Weights of a small GPT-style language model, trained from scratch on English Wikipedia.
Size: 24 layers, 4 heads of 64 (2 for keys and values).
Each number is 500 + 50 x the weight over its row's rms, rounded and kept within 0 to 999. Layers, rows and columns count from 0. Numbers have three digits each. The size before them is the row's rms in percent of the matrix's.

# q: layer 19 attention query, 256x192, rms 0.091, rows 44-63,108-129,192-193, columns 48-95
# k: layer 19 attention key, 128x192, rms 0.0837, rows 44-64, columns 48-95
# v: layer 19 attention value, 128x192, rms 0.108, rows 0-63, columns 48-95
# o: layer 19 attention output (transposed), 256x192, rms 0.0931, rows 0-127, columns 48-95
q44 097:554566538505478469410501432551467477433403501550448475492527505445492487495575563536502505564559494504449504513531463455496598512474462438573552
q108 106:457531504478469486473497510547525572500494541527425466449466537516431513488509525543498552387537466546468507449483461322559461578511589514515502
k44 097:556520419569482468489607457494402535519576485509543560515512431548535550439519437508618407506483561486479521554537465538511477503440541545521443
q45 092:440469482524448595489558490502509354590554523422507457628537510519497474515555541514427591599437496444546500486515536619341559485537533527435370
q109 094:474559446595464466470517518407409442428539489421491502554540558509518528497474422440564558586494500557478445523467570481406505419471429480405440
k45 086:453400528513548509466509570501476503484490460538443460446519548434456558489535524507608555445597491529582519575379386429543485436516449457558484
q46 089:494558496554547522552551461520527509476499514555467561527445400509424574502537557541497524528545507492456514560421468586496518517564394593432484
q110 097:437487555468496478518464432583504452458473550477532525524544494491479451556488470489499536438519504507425465423465468467430485519533517518543496
k46 133:520556526516631534473511555514472454581533525521496533513442470514504493525467619511500441446523460480483409496528552507507538491508552558520466
q47 109:559541525581545496563509494560547638571464525544460451573511494498496467519537546496489462472522463427452513438537526403515424499549559567606375
q111 106:595518480504455487480455413500535418390497507587495543438441557491485518551515478565483441378503557477466484514589460436499462483537493504476433
k47 085:523629392586302528554501536520551486515525552442542533504467534484478476396471500506524527500577435461529498493448590570518420548491522565417489
q48 096:576477460483445464449489567464529446469527488544473536459485531484544476520527560540482563489478506498475413487583590478537416541552497540499471
q112 091:551435507465456423457459599378547443415605508556545468557538424481511465471463493459521482496461520465465456516534500499502444378470476455521540
k48 108:399490513415439460566448547485458540383505461501429470551540459441527499402492465484476499500495477477515541572598382600502523450434493454503541
q49 104:484577487538402510509446499426537480487473521431438482545573485509502429410479593495538476445414467530536431480526488453545439536477536487635545
q113 090:529478366477491471537478515488555538429500451512570509563562451455485544432521473559526473399476431553377459522527444519553440545464473555469569
k49 093:536495532546507571498465506544486443577440476465616552509489470484492516546568507458469395492470481503490516562466435605506476507484450625399511
q50 097:586571551523438448525535473621444399478395536492469571541533495607536492449524493547550457564521506509525541512521590491549476515488426517527552
q114 114:460487553429540583485520481512462528421583477530428470478477491485403585426475454519500510498602441497442485536488541419536518583538545545518536
k50 109:482442560500517449525525496540478465363458508531496515469562515466493457510467454461494503486516518503504509504501495473469492440516582492429468
q51 105:452526438547507551590473444608446509560528583489517564564441464545526499518554428500557468575528427528558540400533481470452446416524483462506502
q115 100:491448523481518545569383484555464433527489452609489510487518527511497527543431492553447430466496524557583558603575530601513509494401475576391521
k51 098:538547556466403555434505532526581452522511506585420525489542530450418450487566485587392404420450579504438486512423470524561539598446553517469497
q52 111:620365455535396591545471489414468482458517560432601518492540535505537563509472484501570389496473499480517574475476546470478439459520393543521450
q116 095:502553600486478557605536449428453512492461532441554441505522501458489480477462529493393504441454483442507375473575419495517595510466471532465526
k52 102:462559487476535443485490455559530431573548469499492576494509386522370451544413400528463524460482565468570460501416447491436526590508543509533508
q53 093:480499516483461638383467418586480524526553511400445523474539425510526551570562477441527519585398522556513503497514459492502519487471506571495630
q117 110:432487496413484418469585465525484429486448467512498442447505531525559492523446441499578487515455579335503406534519644463456596518532519440474595
k53 100:437473512497503535479489573527410449451488438674608510504535453479420430468455490503463437526415540554349456586424472466544508559456525466611521
q54 095:593619555583555448577493480505545472463531536495524517596496457472508476533510434495438469507580430532482480672475541428530539539461508500579410
q118 126:559536410540518481592546526407492519459501501522498461522482540513544469496503533535548622495481560482527593548531577501615533490478480472509405
k54 117:518405471518419582573473590499539471530490495566546515495462529509533450418490460545532467536532525528488469464519524584466529508470464487521584
q55 102:538457529402469455462473418497587478535633486543547483493489448552500516524575494477473459502542433565492468434475446443463444412394542545503503
q119 121:461544638496548487464442511523442563427457494571570459463561547442502573464478564446465488538481428578479469548528504524582517485416550482504586
k55 108:462430572421486452463485546516524506535462536582516563442516516418494575581395445395526499546441530482525534550477552520487492437473570419457529
q56 097:522430488491568435448546505435485541582534503476497637636498436513487551414497529493505435480497440493579521529464480451577419496436535572461486
q120 101:413429540549466574428382466583512519504446465509588570572436474578526489509520478468488552532543571537490428483610450397583502491511489473477491
k56 103:560446473547340532476502525515493499511520558485519391524472535532609525530443465567509514490384449501456443496598580478470503566502556432503485
q57 098:445530521533544483586418480496489545476529495587536508504445555466402361450501440550518450516487488402479498518420531486473476518519467533496481
q121 104:507483387567428504533498556473402424459514344428529544459589533496491530516433493470487426520452497543459432479430452527529566463490609471448532
k57 105:504488489487466527415511538461532481440496410448452575490679475447587588531456435452546553486524461502545528451563477533538459487621503574567540
q58 097:473465419489538530428580545464468323500598520462469461473460507543535531507456465500583539587599507511473621387465501462475479499524531554459533
q122 109:561487411512495478492543449512524528529506485490513527658473535410493500538524392518495527451462515494525502513521528495521510498519440519499472
k58 101:587470520567472521454462467587487543514594498514453466437470526506482501432535530526463430463475456526549478520559446466527512477443451498585499
q59 099:554469528453546543470535575467478492641558526478438468524523454489439507465449542571437495478429464394545516464526455447461434438496501507487499
q123 102:525414437495551403468499533497472438429459523547563490483492546531468491417469472531411473538569565628455543620586555426590437507416501496515446
k59 104:607455438606509500537455537563468469546533566480544477494513557540372476537495483521517504454508558502453476504473606498517441530419429522478514
q60 101:471582390487500543512513456530540578427549474522535498455506550485538438508553564533455563453493455416504555482481518527522457451501514473511548
q124 108:321615420481452481489451437542516520536610504503488482505550533441422568516475562562413530455481503469579505556488500479494522444530457510504551
k60 100:496587516560527625402572445531447427534516554464459492526469428475439545574416503537585459495390510497437523528486508488375563477469555556524506
q61 095:515614539461480509513433494507458530496483570586512561521547484528579548530559481510543488468530485444500443549503477538487455532409551557494541
q125 107:477577525499478464567606478417454486521462591499446525514594589464490482601529483525507450472558450447585479495470463568518496404472501491414498
k61 101:425433524452585427479495508521561541422602411512563533474554531459471580427542376449466535641488444452418423420468466466499583486485495544479548
q62 096:497444454482528536448520434554543528560419558420481441499498468543518528449472529424548522527509504498489426450518472414560558443498393408514420
q126 106:538406528474519494392527438554547488500482499424504451561462471576561496475541502578528470488534526535527489395446471471567457466508562580531624
k62 104:507507473534480446497513542507517574576460459554467541519543461489492487574481511534482576426422369566487573456567572453568445502520652473548501
q63 091:505524497504607492494501430431478504517423484497505506498506550491468562550504404446437496478536472397525540509455528520551571569552457476411537
q127 102:435541492518446536474494543429403447546523511461511568530546460456561466559505481422571524537480529482440426405537440523431510520472397499531435
k63 098:345456548536508465485514568455522451498562518481452481454479437507493493465563519428510556472528521506493437572524520581445549441547512403544509
v0 099:430548481523570501470569602476514457510473485481376472554474538530507469491494504423561563503470483528421432472497610411432472475435628403493483
o0 099:433591521607520457487529484494562528527513405432560484529389601472590512511540517477480493486526509379441526507457545490567504506520495478446538
o64 092:484431415529487527623465550533460514551497455486487591570498486561400540514414507469451484463512523516506455364522496560384513468529532503523517
v1 102:535452510466524541558444458453516468495437543529528488500592518560498405601506537535433442510504560425504533503548519572478548485457503417439480
o1 101:491447563296598487521487484458553482580439514536576474513458477541436464515493551486480451462513475510545492585500517533568516520485419541348570
o65 088:408551513556437490512526534469465525467543529535442568622583440474500449515564621415491561471410549453508432476519537549385537519520482440506473
v2 093:421601512489443544509577583475507482635521551511500502386487504505489570513526468556431514485518453530565491476457547543509560419470432488580524
o2 095:450553507460464525518550502545480550610576418525541514563422357507461471482526441493486505551572544452540431490545479533464502436492485508468462
o66 090:440464584361526517465459496516560483430517453524550487406473526491562545536537507522552432504480528491544497478517483406496438490489479593520452
v3 097:485474451464500445526568503498394471486485493510463463438504609415546572535513435419492551489544512560544539486490508569500543465410482482527470
o3 095:522422519424455518448570513447535431510432448445488604478451635506565531543508440478506477595571567483593425483546578458534452512444451548489495
o67 091:491452483467554485542586557474435535539560401508508487462549508582495554543560399432562478476442555429433520452331509490478542546528577479465538
v4 095:421435526441553538547454589559494574475450525495471426529384416401494437501588529504569467516463582407478465437457472439562516468465570482545564
o4 093:492480533340529472531489517488567495509469482524484474495504455539497515508546432478454488515446494479374513588503503383540546501475508472499521
o68 082:475572521428586507419477567481548538529460585583507490456502415495503439480510575487558516447440505523560497465532560483377512454490493484522421
v5 101:496425520578479411384551541452517457499598486459583523444506520484551498421485506597555464497467533481469484498615604422526453594497490495558527
o5 105:498567479587527450507511477474526460488452522444448546493525537457602495431507382505550612504481508511599484487612505461464443530549557432542460
o69 085:510560578563475538545490457400560516566585500527511493468495481599506482563499561422421493488528523484601447426475496537454556403489470573502456
v6 095:517490601493564537441540505507534499414568563501502462562461565434509510521424460509517516516470538520494396430414478546385476470559446485473592
o6 090:550499449462590486449530503446556512536465525440431496488562550488555528540494441381475443549449508525451529500556522376473530492521492483591554
o70 092:469430565580534493505475514465527523593477552478550534443535502506455468526430421438455522578504570466539354577483516507548529488474537486455561
v7 096:522491463509384525514511519548469436607484434537488498601544426427465573486455546424554517547466381559482479471515529616500506494422554473605498
o7 092:549512518612426471445493517441448499471478498386451538560464442529431510445498446484549536512443527421552433492511485471509491456541584462622407
o71 093:486464440411520543556502525562479520507469454577565533441482571405476571532476425584546366490472543550495500542538485548511463478459552573508515
v8 089:499539545503521439502407579512564386541566442526544581618515559630503582559494496500558582570445497561494500405519516522572503515481483449453495
o8 089:456511507506416498491584568505456480403538503463584442477480473498547475543519607528495489525527472474610522517499563527496555511486425437484571
o72 089:540537380525525506586421467517510453489413505517512566479502451524476533506422509567540474556450603495491536542612504534502466447466457450495511
v9 100:508472483491534501599447588540482607521445544494564500504520491517459417549466487546505411544501555458510484506555563512446494534397580486521563
o9 092:471508498386453477572523483485491580499523501630558470403510526482509502593500491543455473545492597547437547616391544493536556548495447501482614
o73 091:478564540498451551484368490461476468526540530414478648509559487442441482472466497477493477514512564458627403482548504568484522397493383504594464
v10 100:502563473471511516474494466444577524482516535464436561481438466502465501464432476453443467459460550614497437479554521454471560453494446533555568
o10 104:547452537564518517551522437564513546503515500464458583522506384465428512432503480451441493517435481531435494428498449515412488513445482565515415
o74 090:509542479502534480456447518525533523525536534551513355581408482621439468596478497533488539429461441546625515519481472461510471571558555489466486
v11 090:508576507471521592544529476475545475600455523459411529595515569537450514498466518442530525536470614473569481458394550462483570421460501411461538
o11 092:452558540358514509557577497462535568607508479555501486367460539528434482576509453459471456477486443519492500555492471485624587507490498487528585
o75 086:479523547462515494458534517535432446484476450501504524597596499452541580489422537596460487496551489481540420456481466458522549542440529443525513
v12 101:493557533441497458466461448522441438515496455510452425426495450413486553505612446487453456516574517446493555444435501402492420478495566514476517
o12 102:510373531259368477407467499552430496459495485448478397525504450460475514522487444485525514569471476494521467503574553440402459488512515428564428
o76 074:563487516388517528450538540491557514510505585519498482521460488508575452457591527547456488473498497548516545565472503506539448542528460483573524
v13 084:529449428408605439532501440528524445508519499458406488542424360421541547507512451427448487468526557558513493512515573429449449541585537443424480
o13 085:546486511379519454532446498505533511485390501499450558489466515473487552487495457463529580547466529503427519564563504478588540553461492463427522
o77 072:548487535441531501399562522573445520596508521542527470535538422479511451521531408448474519492509516561502495534462506425504468472460518524478485
v14 096:508479553446518582569441554572487525491504533533493574488412407462539480408460509493503432569558393450448496530551530515511568464608517472468589
o14 100:583451457555576444551439523539493436547437533450439552534500460558472598404484505481554503506458489475437509470577431549442473473440556574489308
o78 088:507515627390502534517545534479503561517547542497555499513586477474460466501472495477468485504503481519499425506398484472476540512531501551552480
v15 101:428426498432447470572534445525535489618438544517553575452484562559552576552436516421483477436557537433530500450577442568530491596525552497442538
o15 115:536502524391613534507422484582430475495564563555528591418476393477543567573511501532427455573542516470509517531501474517470504542487570465552505
o79 085:471457518574519504503404554546438537520514516510571451576543485498447508507442521366562556457390553459416514453482510479491404565570577490425508
v16 096:507469437506585539508538487533398540449488453457506499544533565543525523501497486444504423454480462516390482487507497514439508434475495529550499
o16 092:551500496555512537499400465517489448488618551450508508528540482539451482488523441535565524476616358513559450410486531486451488463446532573527502
o80 103:496479468453501589487519521613482516448587457542480542448528505489459566416504437492477491431469470493498544470597484522452441521529497491538429
v17 097:495536428524506549476402494590545564576576500475566400430428440515542569367505556495490491504517366455498472485482499528473409468548557510500438
o17 106:517531445632450500536494448499516414540444444431474504487450511510518531408500455570608518529432585518507505438509495516406410438471583516567408
o81 068:517458553472456434578518486502490503461457499556461537414470571449525522512551470453520359489505592501514544431489522467548472483509537461554539
v18 093:462477492409574381469475375476536485545485441575498602470477491455505381555434527535512496637514492488583555435623464457518557516576462512430458
o18 096:543478470329455524514570440503483540411504572527469537433464442437470570596429483503458473562496491454459520522539519475621535530535497441522547
o82 085:456609466438477530573441558492454422519487573516460428533509513501461436438480512599615564496572439553497589526535521477502458518472471520495501
v19 097:578567461499509465529550564605571472485514508542538508450483444553508591450431521504469536571559488465457536459465503533491459401527511509535448
o19 097:504499499535457402455534461531423475421426409532517571543591569423514505497493468516560540474517460530520453481566467491447551496492576581547503
o83 093:469425470640482506598460512410501490504473533471562478495411487509524507535515515417581469554449623502455577542512484500599481449466538447556584
v20 092:503461498541532414533449497525407521421558462493527421534452586476496507535467439533447415415572484511515438517528444470476495525564428576572450
o20 096:460499478512500530501493563439372499422521528512482501531525430521498472497478497526479485584480483530483432352445494429412463563508466552565535
o84 085:563511465566518462604455536513585477547568447540517558427508514494438510521517343417441537416536514535569537532537494546499426471548475466502473
v21 092:537533486462490502450517497512556487559498486521605499492535606485542590571485526480558540451458487403423529453571413506569521493464479549471410
o21 094:504537469617414568478517469528471456458477508472550463512572574527478502465438441513552488486471509472539446540424505512500481537619508536444530
o85 090:518523503367473515470502463482490571505459531599545436450382427525493526441572629512518542447568562538438551452534514542473454480484475444459548
v22 103:568494523466558468549555522487469513479575590420501539414469556452450584397435432495440548476537457584497440418424431488437568458498448606496518
o22 107:535443513480525504478511498532514509444509454478475537552567528456549507458553402484500495492465569566446543433588553503435446529452513537484420
o86 086:533499488490552474469536506489534481542515409472433373502443524532537526518560418532537627433585405553495580483464462425566497551490554495411512
v23 101:477464447533495535500457449459548508540524551546505494463460571473419494503483451488542618448431502571475481493571433500593488478440550527486532
o23 100:475550478718492525550513525539542503625497531430462505522429522510507488516463510556484486481458526504504472497457517584459481525515569541509499
o87 079:444532458617563448589477473589444503451483501480476554567530491533411459511487532466607491504477472493453571550575497516514469562501587475469491
v24 099:416474450510577493592418502459534571491569400477439487559527503435552623500467563440453454543406440473548464546502588573571445519447504533469498
o24 082:479517424545486634473495454511492480501466471428550481439545479494546496523503440486484599602521460416532502471545425467409471507483514431569509
o88 103:504582490465541550467443492586455532431504581485531568501505574550398512429415471545525416548506562562490508568529488586555465508508467494545478
v25 093:526446363485444516503519466536472520565458528436473398461470465415538441427510566408498577463469446488552426586500455455471407472517486558445530
o25 092:493523456495472557506409488561556432503594521447511386483430517498512506492515466428513511557544493494480489500535553485498385527388532535536444
o89 091:469471525520418530479470511507454471461429477479458491516540556450490510499501515472463394436481470486421508448503570417439493501584516391505591
v26 097:484516561554533492418542480469489596501427527446401439476550522482480377506569461436475486440465449486524443669517499525665494425461494474502544
o26 102:523497447722471569480491531451570511558532460496523407536532542517492460493509462486506460496547456428527520577510502468520480445500523526500565
o90 086:511419536477560436405600549538499480456531441485474476446508514485478519497476423433469560494496464470490490426478537525494531586527524515504492
v27 104:521531522444534506444513445488448483430469516589490450529448495464508463489534447583592492519606506419546449474398547420522514494412487502480543
o27 107:451450539305489496340566507522500481513450421501511511448539530510473489517508409473560474548498455533484519501486499467577480466501414446459513
o91 094:545533521570535587452502506429551500587532533575500420487496435579566501448543513614537504509554395570542524380429471555477508490453515534532498
v28 100:486398498453564459514453461570599490546561527533492439425494486470574549355414425508495473495556430561528528492507505411441453473555468532539545
o28 111:468449439427455496400513460515535525475511459438460485531517489442535511432551420448538601493435549528464581373517471361475409482522550500480412
o92 067:544558468457454536501377539470506511618404508415474541487477488526481498457556463566478435586535506517472521559500513550540525396416439534504515
v29 099:561430515519481509574503547514489488384451472474584513518552484619384446560547491531488485531539456480478566497466537497516456526524367407474523
o29 104:459423602498456458507461610464364460406483513614510475481572482516528479576513598459514506453532498546516541540430539556560526541484428474517571
o93 086:544494382643489539618540463500489503546558485534493546562549512565504522507489527523457508487442533559510519469460466641429548507537473502518525
v30 096:545448579576540540624427607430562484553507478530485505639568426501513497438523507428476496603509556572523572545547485533508466541348547387474525
o30 101:522491553626467510525471553478478411506460562497569452541497477533481505549498564439521572413572499530584540625494541573500540491439515413477498
o94 081:464458523545529639490457524529490550504505493421491524572505544486549516547387536488485412510440519597532416410457519575435522528511427411495463
v31 094:528494576504590430532409470482518519502465558537537515532463568449532522486504466567445560538481456576528464498528547399468490624481533519454441
o31 089:485468505435496493529469537467387433468418490459518524517475523486499609466522491555456589500440468554460445380467472459496531606567495498513470
o95 101:572522458544512467565509431522554530548520492457486562528526461528496472485477504546513468540557447504583503601477458590570455497447477533492457
v32 095:430434419532483518488436405489539567467527443524551540439518493499413569467423522402552529536581453562508511379537487438509492418441476575507506
o32 085:517421470648446538511462557535470422441599579463546535575509417483485492491511447484511538482576453531543494466513464537383444460536540518566435
o96 103:441571378451511550580423508609497464465525522592485431508424590516505512526522524480502460447453464576470582441623477552472434567538507439521506
v33 088:471508577471481526530542523440521436472476462415445477463474527600436407509503457466562438519404477435387517497543459444517520534475501513448545
o33 096:457508518464517504622601579413581561538564509579468490422426493518496573588501559483510403505506481536562517580352480507532572475495473561495592
o97 071:494572444413570539556473507556446463444534491617467495486555466488453543547523415480460512457452543470498510434568441491488479521569485478598449
v34 097:558551555479540563527452540493429402453442575443483476472600473581528476541501500556411538513519472413565454496485558467451562540521480456477543
o34 090:541496464270526500559522598497472517484436412525511479460547585494531550525530530637470501494516536469456455470548579452397481479510487540493520
o98 101:458555574496493538499512440408459520501515580504470494497516509509475529533501600489486470541513562509496407402462505596498639456467409547630498
v35 095:478535553529475480487592522473593625409497514484518473511520520521543469489575554472529420468536489522476478424440491485414583459484517599465514
o35 095:468497499589465468421506382470491509589430561485602488602525505448421471457457457446458484550427452546589545529499490517553526495448522555489598
o99 095:503556500400479488458539511509460452479562400501410543533523492502453447471534474556512504457521504385455491509582438477531420523539447451463516
v36 091:456500523529551431527431502492511359593416496514428535455573425552463529562501483472537598462482600472580476512418500552450540468456537455477546
o36 093:453495567429481565499556467410478567531514451543497466438438511480574468563459557454466445523506513486514520468460520537491583560519481485472561
o100 083:570421478530481442434425503529507574518512452476513518529503476507603561527472482493482486462443541601491449523489517440583409496485585458472499
v37 094:567435381481457502445476498453488485473484525519411464457457417428441512520467457541497584402565485468545454457525568416409484507534450469433444
o37 100:523513481445537478567502508477509493472493435479399473529506540484584545480406445536492490521414544530439498418552576462479428465485451509488449
o101 071:475439563449468395491608502412545571533440529503427480504474449521522442524639611450432440536487467510455526489489453511390475513478598553406492
v38 101:576459445470614419432532524491438529515425499515400561534535518426517475534572437470579535549523593541524536510434473477473519486565380466480490
o38 092:492519574348547453456578440469457541537469534546458510467472588488487482559513523518470476489527505558420495561594575516636569524493490476485565
o102 112:560400532591552445482543555470540477562529451522545502501513460523641461511480494489497553506496400398539440505492482447509498544509547557390475
v39 092:479397555450553423553459539500550512465437551501495469449475514502451513632544516461530523427463623463560467494538478465526441468524513566460467
o39 101:500493506350457555539488533507486594526563548529524369512491446445483462545503578529513415472518554445466511592436489543534497624567567531543486
o103 081:505531506441449463480521513553506496463467524456435501571558518501479524428484542443518552459429546394527507561523500532413489508524530463459455
v40 086:592473463464493486486500497420488502442509505553467504395497436462495505502536520488451512619504594525522450455479531515462490530465587524533494
o40 092:477529553491429489575499491439435414443458530470515421442433480531569415593463574463560566466529558483448494559411580484447532523503482448505442
o104 083:473586525574456512604469505503536531550579498490501462520571525508539544507597545517513433437404474579592441436526499460401523445621514467469606
v41 103:505420446582482530519550526522381469435531467494440559468493478551415523500483511406525471476574507412452465441477509539533543456545495407505570
o41 106:538587514701510423586455564516423468528559550474478568472531453486530539487450503477497462523473493446517500531459556528439618481510517517467494
o105 089:502496463525472484555546536556477510517509449646507552428478546488481557543528505448453549484549534572486550451628499560401501536487451519482508
v42 100:569543573503441493479581507495594575543475452439472421502410497434492397532463592398535531419440497472528472487378550513452563537430585497508482
o42 098:482466563471497447497483470477548544556482438512511548593475466540428537411486571478512574513506416512441530516502434398518505557527530578482603
o106 099:479468415464536546539516526467413468562490409464425553562543473452463467565551437429510538494498618483462465498486489536437528406478513456416414
v43 092:488554597505528426553571486545540409550480495452539513578572513572471506609543528550624414562497556450459502538467540511478541517417541483447432
o43 099:497584564532616457522550500460460506487500497577535529423495578528559474567549541431521458492475518501582511599355491559525549515468510471492623
o107 074:425479564590434462477455488502511499528521546504448619499609453531576498480438564535381516496469505507506447469517438486476512469515526465515411
v44 109:531511576477551569521472459422586530543563556535529468593502415474576535429433516557404514435466527494472493497586392499539530393531535603591566
o44 116:579496430593547557568526593452532477601521561454448538620534546493494474468499444468517539496462560460536496439540486551426533423483571557530474
o108 086:517533614377575443434515486583575458441500506524474371463497507473462497475503521519549522578574430461509537534472534474609438495469452446491475
v45 098:549464439437539479554469510458387434469503458548464537472431566396488485465522549461488429462475596551552469501492506553489508493475498426469464
o45 103:548472499339475469540532447502507478529531482532431541492395517582535460578426491553488605492486520453417563468494582507520479505496474495599438
o109 094:481524528476495570443502534570521443527457422551479485432479540489507539479509465544494464475496437478537498520597498505452516495491522508517528
v46 094:515485420429576429508502508417388474517403466504420520535503593510504524576493468502559420471524608475557451449421503527521455560436500531550467
o46 106:509475484266540486472514440473490526512447506488507498420496581474563511562501451548429443505553521468433500501508556498509532511538442473458518
o110 077:525478565563493478474574564536485462500624473493540530502523469534494489494521399413515503526507423446523486489508441516489474473529569583524480
v47 100:514553403460471599462457515645478468555464544457561418448482540504434482558401476450499525500444434440454436461379525451473454480525510478497595
o47 097:456471454372525513490562478552568557540507484551456482396499549485518463482592433553544431481498499464454497491539413464492513503472471549498505
o111 098:486459525526520416607473479548472519474476461510559623523601486486506479534411479481450498491468602482545488434555517559451507480494491468529525
v48 093:494573590438480526538485501528523605509561478510481494486329451505442462460430598492517439461507425529482461569485431507592564508446587473419400
o48 093:534505504557486458582529598481536497550459528485644596561407429567465583473455544460423423554447449484487482473433538529567489485468461517416527
o112 088:436590499317534516567518408470444451514445486487426459538543521435390551518506501616476526525540498529520561471494467445443539569473501466502420
v49 092:514581487503485450478484507459584515526510363438405510436502481497442465503558564494564538463399496426498484528503470518532468490466465524527507
o49 091:513506496602457550540538607471496442489488478463481476449497584575552527567467496450565493511491520508531457454448579494498466490553484530448581
o113 087:535537382507525471505453488418426440541590580531605546490426443534486432544546524591511461466563518482574542423478438491521491505478516554520455
v50 091:507470504511551535459527403457384546566417466543463412512512497421449471539466575424536524486539481511477466540568433530563541604498514525438483
o50 082:493488518424631491517465462537457605560604460461539495502506426471499536499489474497476548525512499473449489491422492414530455529514459493504600
o114 100:523453480597527434456581507506508568496444511524549459537521476543543544486546534455486555598520535579277597475538528651488535526546543478457521
v51 101:556492553551405446488499484402589452446460534455483524521573412495549486498512438466559532431438521472510506542483443477465498509569561431487464
o51 097:589555532521463515496439506600572511421548540509476451525502436442444479521514478360503498500490451477515505547525574409543543529502531520586575
o115 094:395511479496469528540505465449426523568469502425502559515540540464554470608427519481542528578539600490430468442503540557409578455493491456476471
v52 091:429491490482487403548515404477525647545495489457499445514564491554510417366512483507491552629418453455515559647572516443549567501453509525538529
o52 093:494517519675486485521444533555530500554537505427470480524483499460469517433601431447494496562493558488463517527482464478545467507478513479550526
o116 087:585501534478519445433507499531494535472508519521531486462494555516500510417475479523499372426555413510581481526485480428556482504478488500546553
v53 092:576446533555468493438426523493505570484508393528423475417491511526518526543468475531394448454565554581505533513443485435493440440566519424420588
o53 099:534513499553455548444551524475499590519521545516484500506432484459471439575476488552449545504519513586521537418504489435463473603551470479490515
o117 078:530436517442528432524538541473497469498513566422564572459492541471534484518397431436410414492460510429454427537474488560481452528443523558494477
v54 082:526459410462485406567567488466568496458506515528521500475532410497592449518535546452600407446507611423618446432567492449446558536455547524481480
o54 085:488501543368535453470468445471497573488477552565583527468474464512469511552456437555451546511540482532501569531501484454592493528550491528506575
o118 077:452498502485453487467519539443487525497520581476440470563497502460514510451533575518535643550511478497464390433490562476436527452487505484485482
v55 091:552428575500469527457544442454524549526564580577427537551552453430547561481540556489419485493475436439527486415545521464488504511461417475441569
o55 088:628403513546453429506455450526443531454487504441534446483564440516488497474477508540536567528457527511520566487513509431394436481472496487484458
o119 092:478632549399481485451504479493468501521472585531428456553457495574516501494466640563421451393492445536560391488468455495468575594461459483463569
v56 098:465523491482406513518506462543503462638419480450504417454532565440608507510554587454594478388473456501529506530502408569557489512473493535532511
o56 104:534479447482489522483531431528509509536536525450528469481413464555503483501601535502510536523517453466553499474480492538513491505518418477449514
o120 089:523440501513502415530510541571441583455499451553520609489603514465500516457570449466502462481423607443405513502576483527424481555521502521514511
v57 099:571472584569410641466513490439520424539494517496494506544457506574505543491437427476540598566508571544453515531490433495544508516500495383431531
o57 098:500559527756567462533598464445557528454548512479482458489458495542524452532525504489448385507452527562499480552429459554475570449450546477501563
o121 084:473455536563501470565413538484463476485438498401520532463492510428564584578402461411452408521492492520480431483520483488512470432437562448442582
v58 098:437566556545572514444521466538525500481500479443436497459492492418589503550592534623427557507399425494471499419467531510536424508629597502606534
o58 105:449541532410579544492519491460478526470442518486495445444454536597543513517443597487541426536434470501413452494456537451563571467480557398566549
o122 090:561473543507443489484508433475582439476497513518538537466456407418414447458441544540570524538538470418580488608528521472535503520514515582502449
v59 102:497536545498482588444493550485523586451542573511573421568365389389584486455459564492426565458474533437455527456502477411560499531491436491546564
o59 099:480564491461539526617462580427533527550518592569497496478499469531515457515471551507476523498522567570460514527467495505436535499531407590512532
o123 091:485578564447496457448451459472532495418462575466520472524481438505514536476543580500488463510465467523556445558479541465597500452451402493446514
v60 096:493561516479422498499563533476449519520573591469451405547488464416528493527499537524513554445552539552503479501559546578437493407495592561502540
o60 094:531491449545418508534431516487513436574517566465490447565448465495556520518478532471443486465583544533527474456549541438408499441479531577511414
o124 095:502497515357559504388574448523547486492424478478461447458462568476503546461547487471519511484460491451507442507504487388588479510548485471479537
v61 098:579495454520311532435505452496526603616447452530553534463496480449483591441432555457534517475447543478479523406462530505540558489572438603491475
o61 092:530481515563460580473547344454547474538516517407480517448436510472475471412545512525535568481610611562485515476515505493498450525566507487490555
o125 104:556441461557387392518472627497519430453469463503514441516470489519504612532546502536515476411457443461539534435481519431543440445470480515434470
v62 101:483472491462497393474465490475504502526461494527596620430488540473487518527524590485571465476514559419571539479531514524459484417466534527447422
o62 092:483555534288535553522501438512561398533520511506556438409529489446539462562449566522496489481570457493563517544589617543468588509526500514523498
o126 110:386554435482409479559426478485428419490583513488478524492503464432428495464547566518527501438445490464479545558516477435474449482501502478508522
v63 102:461417525464562423456483426439437453453436455534431511502449573416477446549476534575462498429513506573426433494504480438517483517566528513511495
o63 099:479445505449532501506485525529564446534454550447452600559534537457548514553404480560480559558468529503423515444502517458528472570549527437546459
o127 083:527460426562501506535535513574505481600486511536459437567440442554431502478552475553570519543524462497490693575495522575509487507421545536508507
q128 085:508562607452503496474621489542446535390578525499504502458436544509610529524492453440576490488573467470402542569462431492545515469445527470534486
q192 061:539613513478530568517516507610506520548471473456510549475569384484397519467480476445562512528518465563557554507583471456519475558479424526491432
k64 066:400408459471427587507454436552521578589399458504462552537454529469415494532439451525448545485471441532522446581570509466479447552461578441555507
q129 104:543531529424562408520536466522523498487593479560550537447436507496498452412503527589595510563554471514507524567573466496502543454490493548541524
q193 061:476545500460524439495491420483510620483507445553429528484499459444458466465458417517495483520511493493506525456510481498471489385514500505512460